Weights of a small GPT-style language model, trained from scratch on English Wikipedia.
Architecture: rotary positions, no biases in attention or MLP, tied embeddings.
Training: a variant of SOAP for these matrices, 499M tokens.
Each number is 128 + 32 x the weight over its row's rms, rounded and kept within 0 to 255. Layers, rows and columns count from 0. Numbers have three digits each. The size before them is the row's rms in percent of the matrix's.

# gate: layer 4 MLP gate, 512x384, rms 0.0739, rows 307-362, columns 192-223
# up: layer 4 MLP up, 512x384, rms 0.0784, rows 307-362, columns 192-223
# down: layer 4 MLP down (transposed), 512x384, rms 0.0567, rows 307-362, columns 192-223
gate307 088:129143089133119112140115123135162084124105129083165164169156114158106163143156101102200123158152
up307 108:143201091124148118164130139101063165152124141160117146136134117131150070154117162128137094140113
down307 100:099077194143107104081128155100181077102133093086146086145118141157071186096142139117109149152132
gate308 089:084125071151239129136153147104127147180145122105157168114157120106123096150096122095108090120168
up308 104:119115175113112149154085154153124146237114110108187093162196145096144160106123151126141194128179
down308 103:150116093156115118119170114100117072054154151130129116091135139173132130125139125070108083115092
gate309 092:137130137136235153119109162116129164077181084140156146134143170201146123174116129155111154096145
up309 106:096165127132102115128141118092117159104102142180086159163145174087121074137088112112137108117185
down309 088:134140098146192138118111140178199135132170093068157140126142060158093165179159147113133133142074
gate310 104:120099141141144123092184121163088124147151136094105153118171140116138158079182105094107114151145
up310 102:180079085129117110166076119182114140128123035080122066093131168145152133152128184075081102162115
down310 090:102160147117137098080155100095143138141142185154137150168133102119117175138093090145155126107152
gate311 100:090122168076123112078133126100110130149133099084146139160155161175148096142092122077113115149140
up311 095:134098141129154135129124145145184080137178094138114107171083137143057150130074135137190127122111
down311 104:113138121130139136141113137087107073184140163130084108131074039125110137138214157096126143104083
gate312 089:103084093094120085140161138159166122173162087110093121194082106173129161136127157118187102159072
up312 103:140169098160070134183084082080143132121115134138000139112133063137176082118118120084065215132114
down312 088:138116114106154097067184165161143129113126097154221096153117170144086158142113115168161091086087
gate313 093:164166153228095124175111158151135111157176166108146138131186112137085104111175127150133099056095
up313 117:155106135153115106120119136096148099112127113113066150143103152150092041114177164101113128083138
down313 091:089140116111141171135146143118119131162132166113171092110172127100147210164125104164149117182134
gate314 107:200150104148119137140111142104158026139128086117127129189068134164120111086132116124111144129114
up314 098:157079153170120104113155103088121102071130117118079137142128123188121076096137094161106146100126
down314 103:142110101135160118097153134171093205163137188130163103111134099182189107116128145082133134186165
gate315 099:102131156124063153083147156108130113184112131167101172103164078096170163057112176113094138137090
up315 102:132159130074122154123137148150139124118158146139078095092125136151115134162150054121144099137149
down315 100:158141075130152106127146131077112205088113151101123185221143145130199124096109199104130169154151
gate316 090:088185134228108125177186104126153147153154133098107127132135136092104156127194116109161084092141
up316 106:084224116132130131118087087100158133132143109089166132112118135107103069109138154131144215124112
down316 100:168094159097105122133167151161126110128124122132107129136102089146169144138097137165131066115154
gate317 106:113147125101114087099119135137165122164139193111129112108157116131139045111136145127085122095156
up317 093:128183191170086147089105109171095139105100141138140117086140139135059130169118121110124167129083
down317 109:113107155115114121139143137099150105192110161162126120152171101122143086142150117142115148128171
gate318 096:104073118145110104133095126138123114104069131100154148145115149146111122091121132075142073115086
up318 097:097151109099125118150131146125109058069117107148075159140097098165147120145159095158097166130173
down318 089:109073145171163146113112118116158167168170125126158149166172105143098134141127141093091094137095
gate319 106:155165132128194123117101138200084141131110112190158091137167111129105126125117098171163141189126
up319 102:153089135154094124155128104070134121092138130111148161123092135094111128150127170107098139108064
down319 098:182123146113136164141150152164102154170120098130150132153099123108114097101111169146142118170129
gate320 106:124133094147153162127184135130086108105185119129119148108063195188083183124132056144141140143111
up320 102:129065131145192092127114099108087092141112107175123083108092113120108076089096135161128115179157
down320 100:141132169166110144134060155125166140144110154120129098186173115121141108141145190119146110091138
gate321 101:137142126132164154106072133107102178094148078122139134094120127158184108067124100170137073119190
up321 101:139151112091107130131118122151059176151076117068135134150115128093100103125142086137112104085129
down321 102:144099116144109074127145191142198076122095122198130127170102123164154161112171165067128130137111
gate322 094:116147143130131119130139183150146102150092134163119158124054119138126163140108188133095112152103
up322 090:119128062076141113123148032136154153156159144064141127122195186132132132095137074071133131131164
down322 099:140176098113129164131096118109119164151114178127167169127103160158183152099133138162118142146111
gate323 105:165131149087149137117096050176145094070108080094188093167159136069101132135130111078100163137125
up323 108:174124128184148187095115108211121151115114097157143107152150147126075110138145141106094221126120
down323 113:142125108163094128120157122155136219193127122088139137120145104151113088075130174182088180122132
gate324 098:086134182140167102118143158123145132129125163180088125124114104228176225074132172103106147185136
up324 100:147127093128130125160108147175133124157103104116159141124140111143104051106160107073127141117119
down324 084:117161136109097128096151081098146132091117180173108104182117107189139166121128142199149109154156
gate325 089:087176090124124115151115148091112138109145139092198062136093178168065097134173119090085117054124
up325 105:097086117099148133159078141167143118108108161118125104080142137179141226140137091164115169117120
down325 095:170116151110120154089160110143121156186120113142155173170175130125129087110080170148117097130156
gate326 105:073139119112151130116158138158117137180161199097106128084146140095121201170074117142113097127155
up326 098:121172126154125105124167108060203135093112168094116157102122162132100053146151155095100155080163
down326 099:101108113131177067080115155156103065185118123117092127138130076156119219082123069155171105149148
gate327 104:111101148129117130142133127146128125119144163109112179146147098174085118122084158143159138039107
up327 110:128114088102190139080165134140131116100132144187102085088095141155075053148193194115135144051117
down327 106:103171109096144127155159105119139131113099133079169127142120146124147194111100053164067148156094
gate328 105:115153152134178144109114074131134146097171159139108127092128110167148166174066099065104148142152
up328 099:101109115113095145116132168159095112092091128151128133131099123124054057144173162154163117079136
down328 091:069175133199162099076140155151180147148147142101160081119138149129129113132101073077098122160197
gate329 101:127092083186133137167130152115152141149131109120045181154153176134128106092082158152186128120141
up329 096:152097106068124119077144191128144129116149167095155089183099116129129092108142112134113147113104
down329 094:101142162141110112119150144085090153148153093181178141152120068078126134140148128094139140135111
gate330 106:150074063130110133060119091144105126160147143133173108136138097143172066135197148136157194132096
up330 094:070110123138164101189124153113199144128164117152131130126138169089179153106133144147093139167145
down330 108:208096124120102143127093140076063135189083194110113139119083095176096135175070163088128080097159
gate331 102:131154159149152129117138137157119112153159137054069158171167192182139094206191113181176143168134
up331 102:153111135063141113165119140111147149120087146165130120133058079061128141107100137130082131057109
down331 088:117125149150150172088140154170108105163121136073130105153149152148142135184165133153102180106155
gate332 102:123096113097112140180156091155148151113111140106141181145152084137067136091167137110065092092155
up332 086:132112154134124140118152122157128167114167059106160180153118058127141144146167160114084082099105
down332 083:133200141142138109122128126128098122125123134160151130105057151146173101190097117156096129129145
gate333 098:066117139078121111124097078141107185125153137149102119133095120122164166114124119152115142130147
up333 088:036121136062136158075088084095106181128161151158096133136134092088178154075175160140121125101186
down333 105:115137156122143161127145126127113098136138139145144139149141084123111111129181097098129116139122
gate334 097:144130104067114115126083123122121150183103128127141129076129126108136065176150130102095111120144
up334 090:145107132069103182081156126135148073131080133127134102114118073154057113183150195210097123172119
down334 093:130086143161088111184123152142121100146102153158111123107147107082221159097103119099155132106056
gate335 096:155122134112179147119161101129149128155141094130112090168096090120120080113115152132140099066144
up335 101:163126111158137084110116100151167122115113140118159115186156101085179090106129108076137212123093
down335 107:079140131116096131159134107117086160113090130120153107067120123127118108116100131186089077143152
gate336 104:093128220107113095169181128084196182102166104095093125209129098144151171144155161068099145145087
up336 101:134126086109139158093140126170136123087120142146128150123157118124126090168175195106106115145174
down336 104:132133127116080079126109180073108149174106111069133140124115117082154158139092109069076178130127
gate337 102:136142147166130098147127168154164099106123157159177160104146128147089060139113141149121076117096
up337 099:103092146105107113112100055085106151118171119168148096151091097114155224152054135133134107129132
down337 100:120200097157120122161122149176149125131116132131109145169134099150086087102137114139100187152139
gate338 100:126146129129136166132172087154111138088034081074139083120119160174106098129096124136104165117144
up338 099:071102105154169114073132105125159194080178099121146128127147137134192130090105105101104129121150
down338 099:162175122115075161146085117129076068166099144137102120120167133099110144152160143159182145137106
gate339 103:148141138115122130095167126143075141118132139153095121157162152172174099101120115124056166140176
up339 100:126093132131080099173136201114155118158101157118143174160107093117089158184159147144164142076043
down339 103:147130124126139156099157109145050152109095113117109129143177122155207130140150126130046167169151
gate340 093:098109194135123121164117152102154084154152088126134102169134117120055151141187118120113152137093
up340 098:123115079145116155137146132132208133132139071130160103138150109152145200122152138109126115107140
down340 093:103136139121117163072098126098147105156144204158120119163126113144071094092140177157121140124075
gate341 105:179124092084142134177141078167172131128168156111065092125107105128104131137143126194087112142155
up341 104:151109171198197079118113076082141098117143121220210103117122058159100197148152100118163180098143
down341 095:037155114096107176128098149166102138160125087083086125107129138121145070106110178068099151145083
gate342 099:117141164051166084070163092116137104157168136110184077160107135096154163083100114131150108120146
up342 103:187115087118084166192076126147067151087081102163069153157178125128126135127138124167161125114118
down342 117:145123129114058078183089142166139181166097142161134147154124107148147125070157141155147157179131
gate343 106:134153126065183088131117146137194134205123152130147174140167124116127162134122131101094119092166
up343 094:096115135085133091099143107119177093194147119078146209158157123162097140059055117115098127077107
down343 113:101079102229082152102134121099107095116154103131139111118109142142128131142133121176146147104111
gate344 107:109098148127187076157108131203156123110110103127181156108161065135090095140103113143126133064159
up344 099:095135117084162117108141102134108115155130129074126110140124202123153126135135083165122128106095
down344 105:189128156150086172148170156070151095121087179156084120140109159142155110104114103094155105205126
gate345 111:157140119112186073113138131159132168117147070157131150133184147131117020104092139158119125177145
up345 121:084147148124072090155093216037165056174060209088176125146134104119156092150161047149130182130120
down345 125:079044170128093078151135113187151190111117077121139118172129113093154076113186133120135131110088
gate346 083:098140167174167096095152143185132116135135078130152135102126145122107168112125151090163145149112
up346 110:105110133192143172089108158131142127086101193140191121139176189135171110141088117110163130100127
down346 097:153113108085129089145130112119122141188163075111124215110077103078116124118150122100091150133168
gate347 111:123112113098158162121102096107119111134120128067192089099079129129127140150130097155083136145111
up347 106:110118154115110138123122130096105117127144115118105145143136101161123150091099096136088166161164
down347 107:129154145105101124140127154096078187163100120137139134125104106095135120126092161122112115105133
gate348 096:130165131191132096126119107141121164118147122110106113122080145134111130110130149168100155078129
up348 100:122092114120101113121114206136117123137088132167109081129077140161117169152157143124102153123138
down348 102:161127147121172132126160049109129148127179141089146191136147128093145146135101155095116096128124
gate349 101:041134145153147165126070142084066125055092174129158102083108142119157155134170131161145068142141
up349 093:152178106148078152104201128146187139119120115125121129209158113109104140137122137120112170143152
down349 093:081150157088145155151108086098058107058127126136157106103109154155170158118145120114115044099166
gate350 097:161121138165103114115060101063034189155123179077142138110120103114142147156116055142127089144187
up350 087:119039166128111101156204099115211122135177071131183101146136142108096106126114142145154062124126
down350 103:192079101140110124118111086111081178187112154029149110146108141099134137098140087148172076159181
gate351 104:165105093083119105146132122117120081109157139093111140067158093109168148132101134142108240140136
up351 101:094150141179107138169113208101106099133106094121193125151152171118102192149192111137144056111125
down351 092:179070094089131097126159108125125074134115126107091158102151079115144131096080113159122228131153
gate352 108:129169168112161087156112098121113166165112114130161117085124075132067124133154148176112165128134
up352 100:084093096113142187101146111182132195064152148070153097206160177087189093178146120094119088134104
down352 094:131153190113150077178127132138104117183102103137150162153087102101107118100113124136115152096173
gate353 090:106117167186150110104137145111106120118154113164116111092135100200077064081176123163100104100129
up353 104:066167117135138135133055119082156138111144136115131081104113197138147142065090138094145178103103
down353 099:149071125101111122173141176198122123139136145128132151165139101121130084171150154161099072120154
gate354 089:172139095129085101139164162144137154123068108118157132129130114120035148101071146121165126119221
up354 107:171179085110102091114080056143142139060153091096145100142114133095099113149136178151136153170151
down354 095:126074197136136081156178160177096105141141206180101107134155127182126146113117099085131113130080
gate355 103:125146124107158175109174131151167157134143119108146083109125161109125140148083135058128113119150
up355 095:145176098108119117116133146132131110115134155138145109109118153112145185139097151117107102126158
down355 112:159086114087140126134095143120086083105121134192079142154114105115154153102171117149095121127103
gate356 090:154059143110061120134081100142098062133181093156160106153115118119121117143133127089116137135099
up356 103:141061156085179140074148161142093134162127112090172181091101110107122115168150159194146128083148
down356 099:161150140121108176137184077081149147092106173166109070122127144109175162140105157073152138171113
gate357 092:132152126175120155085054134047164100130101122079109105123123065094092145108161145047167077167130
up357 100:056151101128097090137135092114101092165108160109122117145174144146122184123151116088132119082103
down357 098:196134168113157123135167130135138182079126053122124079151105111108100078129126128159102121189134
gate358 089:110120108115128132161141096114200155163136083117148085149106121139110132182153081122194078133125
up358 100:131105110072186160083136149130101156114142099109121060090137213183127081133164159151090146149081
down358 100:158161117171120165152111094200116155140152205155146159171096120037156196110134122057154104117152
gate359 104:187134084175138082150135153136141099215176075140095124141186082117077137101105129072158142137124
up359 099:149128089127180171082105198143162166174157107121134109192113172154151089125123166106101136102115
down359 090:143143139089086113132093085156121120074085145200155155129123115154119164087163110159156108129132
gate360 103:116138057171159173108168097111175133131164145189098139134112058156107126111126099082115126147098
up360 089:161123229100125074166093134163077163106131092087124147194159182067186147174122151141128145091139
down360 099:151166095145112149140153109108114137142161166135113155099106020142129126145145137104141137120102
gate361 105:135103130096084127096141062138094166131130084148093142113113144139140140130162130082155142138150
up361 103:105141129082064147132145094108177093086108166174133112125144165138164166141110141058095094110110
down361 110:101111100135126167112148127141112132168211135252108052126110161137100149091177140159138116143128
gate362 100:185112141176153069158072147122082160055131103171132150116127117095077085086099159114141124122123
up362 095:119179097058104142155172109083155089146118188165125103154117122171124151143156097111083115109118
down362 105:153162104140142124151132107121094128116144130139062182108144138110105098056130145132147110149131